Weights of a small transformer language model.
Architecture: embeddings untied during training, some layers without positions, value embeddings, capped logits.
Training: a variant of Adam for these matrices, 130M tokens, 7935 steps.
Each number is 500 + 50 x the weight over its row's rms, rounded and kept within 0 to 999. Layers, rows and columns count from 0. Numbers have three digits each. The size before them is the row's rms in percent of the matrix's.

# up: layer 10 MLP up, 512x192, rms 0.121, rows 175-196, columns 0-95
# down: layer 10 MLP down (transposed), 512x192, rms 0.0926, rows 175-195, columns 0-95
# gate: layer 10 MLP gate, 512x192, rms 0.12, rows 176-196, columns 0-95
up175 094:472521538434586467449495557490458578442484468511469396418583502504419442454494497462475536571443532450447437469493406475420515552505551518546482457482488452501464600414405431433516564467546501496426480591457425542514487506542464539464515517483510589492502574470504544510430402482482391508
down175 096:451514616524503502503402489451530473517492509529580517460369421568536479470553517543501531494539487546578494500443480555495587583458395519490553514512523369520511491497464434434493508463545555565416552445545515466533546537502434521544493619390512445535397491551588452416477517514471558459
gate176 101:547530471499583458536436516530483524500497533556418489397445602579538488506483500561552533439554505496441488489477513512616468519479492507584574526480552559603480504447480435521538593519441494465539595451529459512479465506402447487487460500483445426503478500496434503531558458445549524462
up176 096:424580535562455530494509478527491447381464559521467440416577554546517502487568468497494591548512459485464479481482463622597512502529577444593523379504595505592479523575539477468429479503581499524470512489485480626490496511560434512510571494457465549425551436428479546475572488499474460509
down176 100:492544371576493523470503406500455538490470547482505497493555446454410396479521543538369480471439497551537498473402603520499492491523455469490623508519528628500570562569527537541419538521516521475523537415491439477499515470540506495440442458468542484459528525529544503473501522523503433563
gate177 106:460539379466395488564521483559477515521506444538492507432456534477516475524549516458609422445488474537497475548475480439477523450439527461553510509574508494444508404491496508604523561598457419531486586423470544500357528407523522521524453503561428520511506449530430487484464480508610598485
up177 104:527510447509539588506569476543462573476588539520548520398503441401478484495536552550543419469514535477423564553457547506514443570468543506504475448551510408408502590401560479517480531544576586567540442437495575511516484477549520557481441571511534466472518577528489493440494591522494461448
down177 104:499455565580601428491519522436510588528508524533502470430422471551544453437528522438390431474481557489470586520482556469545475554529542508392491429515564518446393446501529537521429452616546382463515594487416442450540542575553484527456442491604542520543469446435548493487388495539535551521
gate178 098:546581460441534580538428445536540447485514515445478448510523474435523471467604474458491427500403509509443513455604532525554524544461494510471585470542485497605505485363506460513499548459489565437477548555435514527445444450515489472504479487496461624456519517438498504430592499484522480449
up178 091:475463547480448420554567524494500428452529449513628505536497488479455565438467593569512485478599401458491529533507452464546395472442517584416553458464493634532470507496578539523514569456409446381598538557511459539546459480589469477406501522461416475502434469538515463497514439460463453449
down178 093:474491536437377532451561494533453540382529449557570525479563491578459489526451598498502491459552552545440557413510531545486492537483542527435494447503455527529497425491441484501529432528571562487476558500525478586473522494471542442424497598533535419602489490443480428503552552506583514573
gate179 103:385477605530581511504539535393522479455518560526450432445482510485528449471494537610499549469481443548477453589548421456484559492502505538445422496433508434492500568533419526499456501478536451559537408562480580511463526437618585487571525513514585571427475430542445553543462551548516490508
up179 111:429572386546599531448461492500512509466548545468567418493441516555591464539477557501518459483507532421473456544559417496589562515514550467480432489465591475427471562491464563485455454557546546562453391559517510463379478419560446429488460517506516541522412466548509594513521577615454585514
down179 108:511532408464474570523509559441427477389586392521545536473522468465561548535520536517491441520551505523505437489541524480547454418504491442444546539558465397460488490584462514485548444502520495478482547504616457552528490536459437429460460475386490504516471453508507482503473430450420498561
gate180 098:530414460490551452505497514477618561494476546463507490597369500531526448513594525561428506542407506539473456540499499482532494549417433420554441486516445486538478478476470538499607498490538506490532620508477470440502512511592580521545530485543542526462532516481447500504447444487554473497
up180 093:407469572486549566430438494436428569464483477419582453588578430467411479469565478518500427425542523439535405549520469477474468494553506577515539482515550448450560498488485496454514509464521463427454461513527519524578478454465445500527418468412525547562392515487525591456448494482543563565
down180 092:446447521447398492426429441505466520590489576457466529458523470564470538494523435473369477422484476442486516511477568504496526473499462538440507491442505464616477577535612444473531445473509426439535591479468483552527561483453538393435468467505528529528449541534488548514549498415499615574
gate181 091:469494525521466477617581417402525532575514414527456424481559479520572529443488553499514504488440544503456440528488514501493537531547540426440575498490415506369543412507425458606468510485605398415483418520557475480446468436564468464530498564519509477557500459448460487499483551547459612487
up181 092:444470477582516459525498514461469476436424546511469518535577516490437532457459432473516533529528577507535585559529418539554376437436509470585505491443468510446497448534486567491558552543416587474513478510522549481545498451544519589499466448571480490573447495479516453488537545475474510460
down181 094:545410493469476483444582491532446547515506500532610459521549563466495451466398566520461483492452547524456539504548425605545430601505433539476570513432540479458431446572504494453510450431466418480493511498500576483544408457544492570451439530560477485533499511581487506458481519549574524460
gate182 107:460421488511581527518495562536438603479491558553583538468513453427453536432502601551549513533484560472567459460467453441514566559502502518480435453445567523465378569524612463590443574532474435399508544526529423459453447417483532580460512499545384472491479498497554571409478562459492505476
up182 099:484422551505486537540452524534458504502570522519495402471500500478545507523474581488438440483376430498550530544530586479456582483567452485434597523461488514468511494402541538405507496483514549536486543484469606421446556400505495501394463460560494455515573485556520498508503493459442455546
down182 101:468541514564457482541448406534548429417479463436514445561500560507498492629551521447457537463525464506445462534519482429518574511543460519534519562419493492520516548547515475519405446517532565525454437455533608546479495535569505460429431452558495562510474427545512594520526488457429464541
gate183 096:520429418455534538463454558469478487533606501583517471559556592531584487603495439563465544469531509469553484405532470519514509471429487460490622560488519388509453529486503490501617452542482461496501567522513505457609545464476562428461439496464584485580449507485541555413541529537490523462
up183 091:387449545525448454480483519495569472457499473432413399477534410525422466508546459494451506410524479470519493456505492529553537417568578538513619557540521523509553463519533504518480464518548494473515459509536450529497444495588436551576547500578529545494435504474456460450498479493429476489
down183 094:458466400537528524504479510484540486503512495526461480440453519493476444518491485499446540495519502528492417486548536487574540518494489540547508481547415547486469409425496540404530445518416527598524490520537505487522530467534392520473553465440437419467508437483494492482521371507528507529
gate184 089:518487487541498551518524482534416575490599389581477484513422502472467472535510493552449461451444415438432449463459448463581530433488551539504514525535549528490532531565609508546496430450539533537456549559534476538437432442559479558538542494554527526525496513525460609477545506553570553624
up184 096:383467450466457465452592527468605513406557482437522423542539565442456473553453573527537449494488442522511440452420484525404493507497527551503535496501565539524411564539552589625495593539554477513521527530500463464514430505503468501571463559432565551489528457400551486509447497434519395524
down184 095:494460414433478539463495467482528415451454530480504557535598492457548552444505492473500473463499520545504584452523458452500420489540476519516474497503468619484362457501506460499464538522590463541552469443484484468487565455505447488422419540522553513550614425479499524562450538545496428510
gate185 102:523492525522414544524526527507400623490537524494584412570497561501500529504411517484489549479513386424365434533496426507590507504547510516504421435428498381474499530542468509487512549533518566367542481536484403482537566476531489489555478459539495466477487472490435517546589556543419556570
up185 101:510438470529480538493486477492476519470535452433536516531519398533481610555526476452626492507507505484480508545628470498405504469412568544403543483540530579480448537570376498610507531524538541516425432541570597623462584510485501521385454373476466575577463516500512521452508555439479464414
down185 101:471463526420527483399458517540521479489466548541495533480585507524606454443374518475504552449529467401545567474540394397454578541467562523544509404449542508405432504654502494625411524435492552478554518476477600462505420409576483438545471498569514530524486462549504510467460445492512459497
gate186 110:463515486496548536478523498478473468473452444556495508468520527474501482461545590450457610561462391489524511490483543517520532585456517628472410473507440481431459414555459433486556448474552502528416571522436562543462400468478444473450429479544500537533612491419560475522444580529513458569
up186 106:465493500537540578545448501589481528523573534556495519552458506516579503537464619454514544549487433479453447452466423563517378511470541401524519428445427451532466526490477497440432531478398567492499516472505471467475544477400425571469486435519533456441442508516448609453514517501418462538
down186 106:469600465581494588463478466481538527495454575528418584441482537496533541547582508500454469542549520471518495481512511464532392399517527570587535369475446465441530587549492513447525481604480491531465521448414473419564472475542532497460436559559473409533538493497569493422502594545435483537
gate187 094:512538507427539553493526445478569437551451509480429485529483527460552484569444466555434547538459492498505508504474447580408565494453482444609469517480491445481498369600442485437409552421508504502559434550407468474471519514463605510433440458520438511444554576488463493498470576519461451494
up187 095:386573477437501469457545620631494429550597446475426530523524468455513535541453528523522520458562490484482507424523486479508451531541544448460501526516562509474552613466515485522534391519559442468583540515586493537497398547442507555554535469510452497551477476565485445438560587442512521446
down187 099:443482512479526455602495517483515515568532367576530538557490481468533510537519441537526595517559488505499468416511441430484488459419562538440495586533555448536471444515540493531540350495528431546508483523497482516443551471531514510515545413462488513453468563555528438522475428598564479489
gate188 102:483444486536442545431507428480478508463455568587463451481505565513550480453524426520455580415509556526473540543475457493566526546552461448535471569477487484490508452546589552476547502440493472441440539549513479539477572550483523446407489533469545395478488538437598466512529497420599580531
up188 102:535428537557491504521421509499553383477465490452445482474479499511492573583554488434555459444520510477451541520507552512570516450537493546471481533457460597571594525528437556600404467547455523540474416452507553484424580516487439490486484463547501650558578542491505540569560455519491423426
down188 104:464502519455503469436511544501523527526596588424422468436476602563560414514580507436433551468534444521430431459542515526601549531597492504466487554526526573546417557505486514544472433458495524578467502494551434441502515412536496500522452485522503509562490502357468454517494490475456407409
gate189 099:499455436555578404537411486473563461442583452501506559492551571594500501525494454482462542436532464481490541509506494577566528495598493489442588529491496521591524478428534530615505510463448462525514502501448516489535374576482566554559422533508517591483539527517409575554452539440582517581
up189 098:576498627511612551549568444646469508562463558538551471530505543462562434483486527538483550532515615513543499621448573483519490484455574534490504547493530519496490562568476501552455542454527529451426553502565451463466471482518477516554523619435528538419520480438449457578588473579504519471
down189 098:576476492485529480582481506419502447472569447518491509499547494590492403454477580490578457530459464508477493540588428542451375494500553458498441471546455529529597589474465581491483439476453541496529560506516507501525462597462478531502477494453431524533503540585500416528459421547514503515
gate190 099:518408405523503517535510514521571445472493533566481538506563485436496528516518540580553507467426536482503486514390455500549566551497475518448514458471493458537499389610525436557528492497494459475551510417503567524484477540484454451601486541466422489462559457481568616471454570507389458565
up190 104:531495537567593505511440496439481536490448561482441553430462481553524537480522497432477541431497440488490432534422408482531570552387483480456510465491539580447488533523539510567453535493413528469532481543485469469468391522455452432438426506561471495545464442415536416386538440514425410548
down190 104:424563570406540488445457389502526515479478541537489456553427467503493437475532489434541474500503501487498545568524460509454567511506485493513518579457482476506533513510402470449570428422476434466543446549519569519490457512550453484533538545578455457494436457522486432456459557558536470522
gate191 092:389447453496581437585532577479529503508428520504488552498425572485509506524473521579494586596467467423464444397526434523507500491476496484600418425533477448547540435530545528463546472479537430481569524562431572440419481474557485554533397435531595487453463376469499590442526508456426470508
up191 096:598457381535560450430481455492525507535531520547522466495516523493592514583418530423444554510465527492456567560409463535497523420437406595510465463479479560415468506492488470525576548458534536448393492469550460491495548520489390442409526476484483492456546522469567490554559523627468442535
down191 095:519448467628472400483498396531578452575473526484578420471579492491494523525535555480562441588437531524588562584450451511466505550529475518496495509486459515444536484492515540460533493480507452492484486532510502499537458384392479496582514506483483509453508543525477549519533487498426485522
gate192 091:558513457495596487525467476518506426556506445538558452473447547460589470531525491449559591501526568506493382546408355525488423486536531477553559476538540512512588577509555454551562513405549557504544575476491550480522535403531588429421422477489548453520418526467423523435486467464520552545
up192 089:527566487545582549518483480490543387526543508442533513469471515502512516484545535468591561440448550459488500520511490476462536557575404483448556483534449535418449529577546445559469581508498499600465549496467548509560549466497595444442530451532479517440497538488576537486498521494456426463
down192 091:459536463499515543471550510552547525460496467482432537435506466450495466431479477469570470562450431462540490473477492511451561373461532577467398448498470461508471573405533512457417466480542505530443595505512497569409577361488469525403518500509449452584472511427414556460516505503541440495
gate193 099:489497475531431483460536508449529475522473562548476585567495502536477514436498572541521465532567484511484500557523531513584531514421520444479525509528432533443414506544521494561478437424543551566544522409472512552464540510481475569513541454596464524475468483557498499515576534495409484509
up193 104:578451424507577585543452454551557525524560532560450446476544505509518506585430542486463615493357472523532607534442553495501488574521480482472472434461516466567508485469512501520449497457477504580525450495523465426480491471417554527446428530503478547394585532517497488609563365441567497522
down193 105:468579479519532545514512514528495530532455444514473472529446529434504453489461485494500625555557544556534387504509498507486496585531540539456404511506530427563576521422523515481506468620512471455597468457451493425464511449439477475473555538495467447480526414585586594568626509537481476452
gate194 095:455606413553498547531445431438477493515408471399478508446526564521589494441516496498556565424484478408425498481495467452572488575480404544482552447507499543516448557496509529458542452425508473383485484557482500521610475495466551478437507402478423470470457476502452576521477548496546538628
up194 095:577502520425475499573544509562483515462504491481489568478476567481492502532478460435549532591525453518623465471453526385546522491542497462453533493531585536498454479486435446442479500516487449465516503438439495499455434552548475524585481491423537534549470517478554545483517435418403428406
down194 097:593396510475479552547466443463576510500589548494539484513523599513572386509575504556547471545539509554451466522554504539453400490395538488486475468513410547504494451550574507439443456616443541484534501459569537503515520495488422506440470447500507511453486554452507599425571530432530574396
gate195 101:458479527471474443552459514571441509553521441572412544473381509502447529449531532483584551434504465502497512406511547491573453514538481432546506500488372461552603422490492528533547518498446395479534550484513494465625545479537447593474533463501592515504540502494546511562475447504492519423
up195 099:415477585549360516593544562535518496529538593492500521410496518508479398431521478516442492436465537535448568525510492501500494438469438423545531564528549385519550534521518487555504534498484509479525487576528512565522512594551509509487500494554523403517572547414505560428545574487489447469
down195 096:536466454536608466486487492593516577435572548488486451516541589403523482564543550561469442613466495485546468524462480447537485481567505482432488508416501517549594520517534493498501504578507508455484522462434352522573577406528447530485517585380577441435500564463519459475510476505481444429
gate196 104:578522493447495487502547533484456558565455436486539489497544409441506480511511487531565489435581572449441452501494382387583557534476486497571530461461503490598376509570407521510554547485525478420555426446484566420525541461470492461519440441450485504482491435550522544408448519567461507546
up196 104:455450490485514510513471508522531531549464545538505449586526513578442442483430530547501478476576523555536489484552494450546551441536413467467468572614533511468499498416478474444565573436531586603481556411573470524516454468494507532522471589569523533581503559444554444576518410509519551438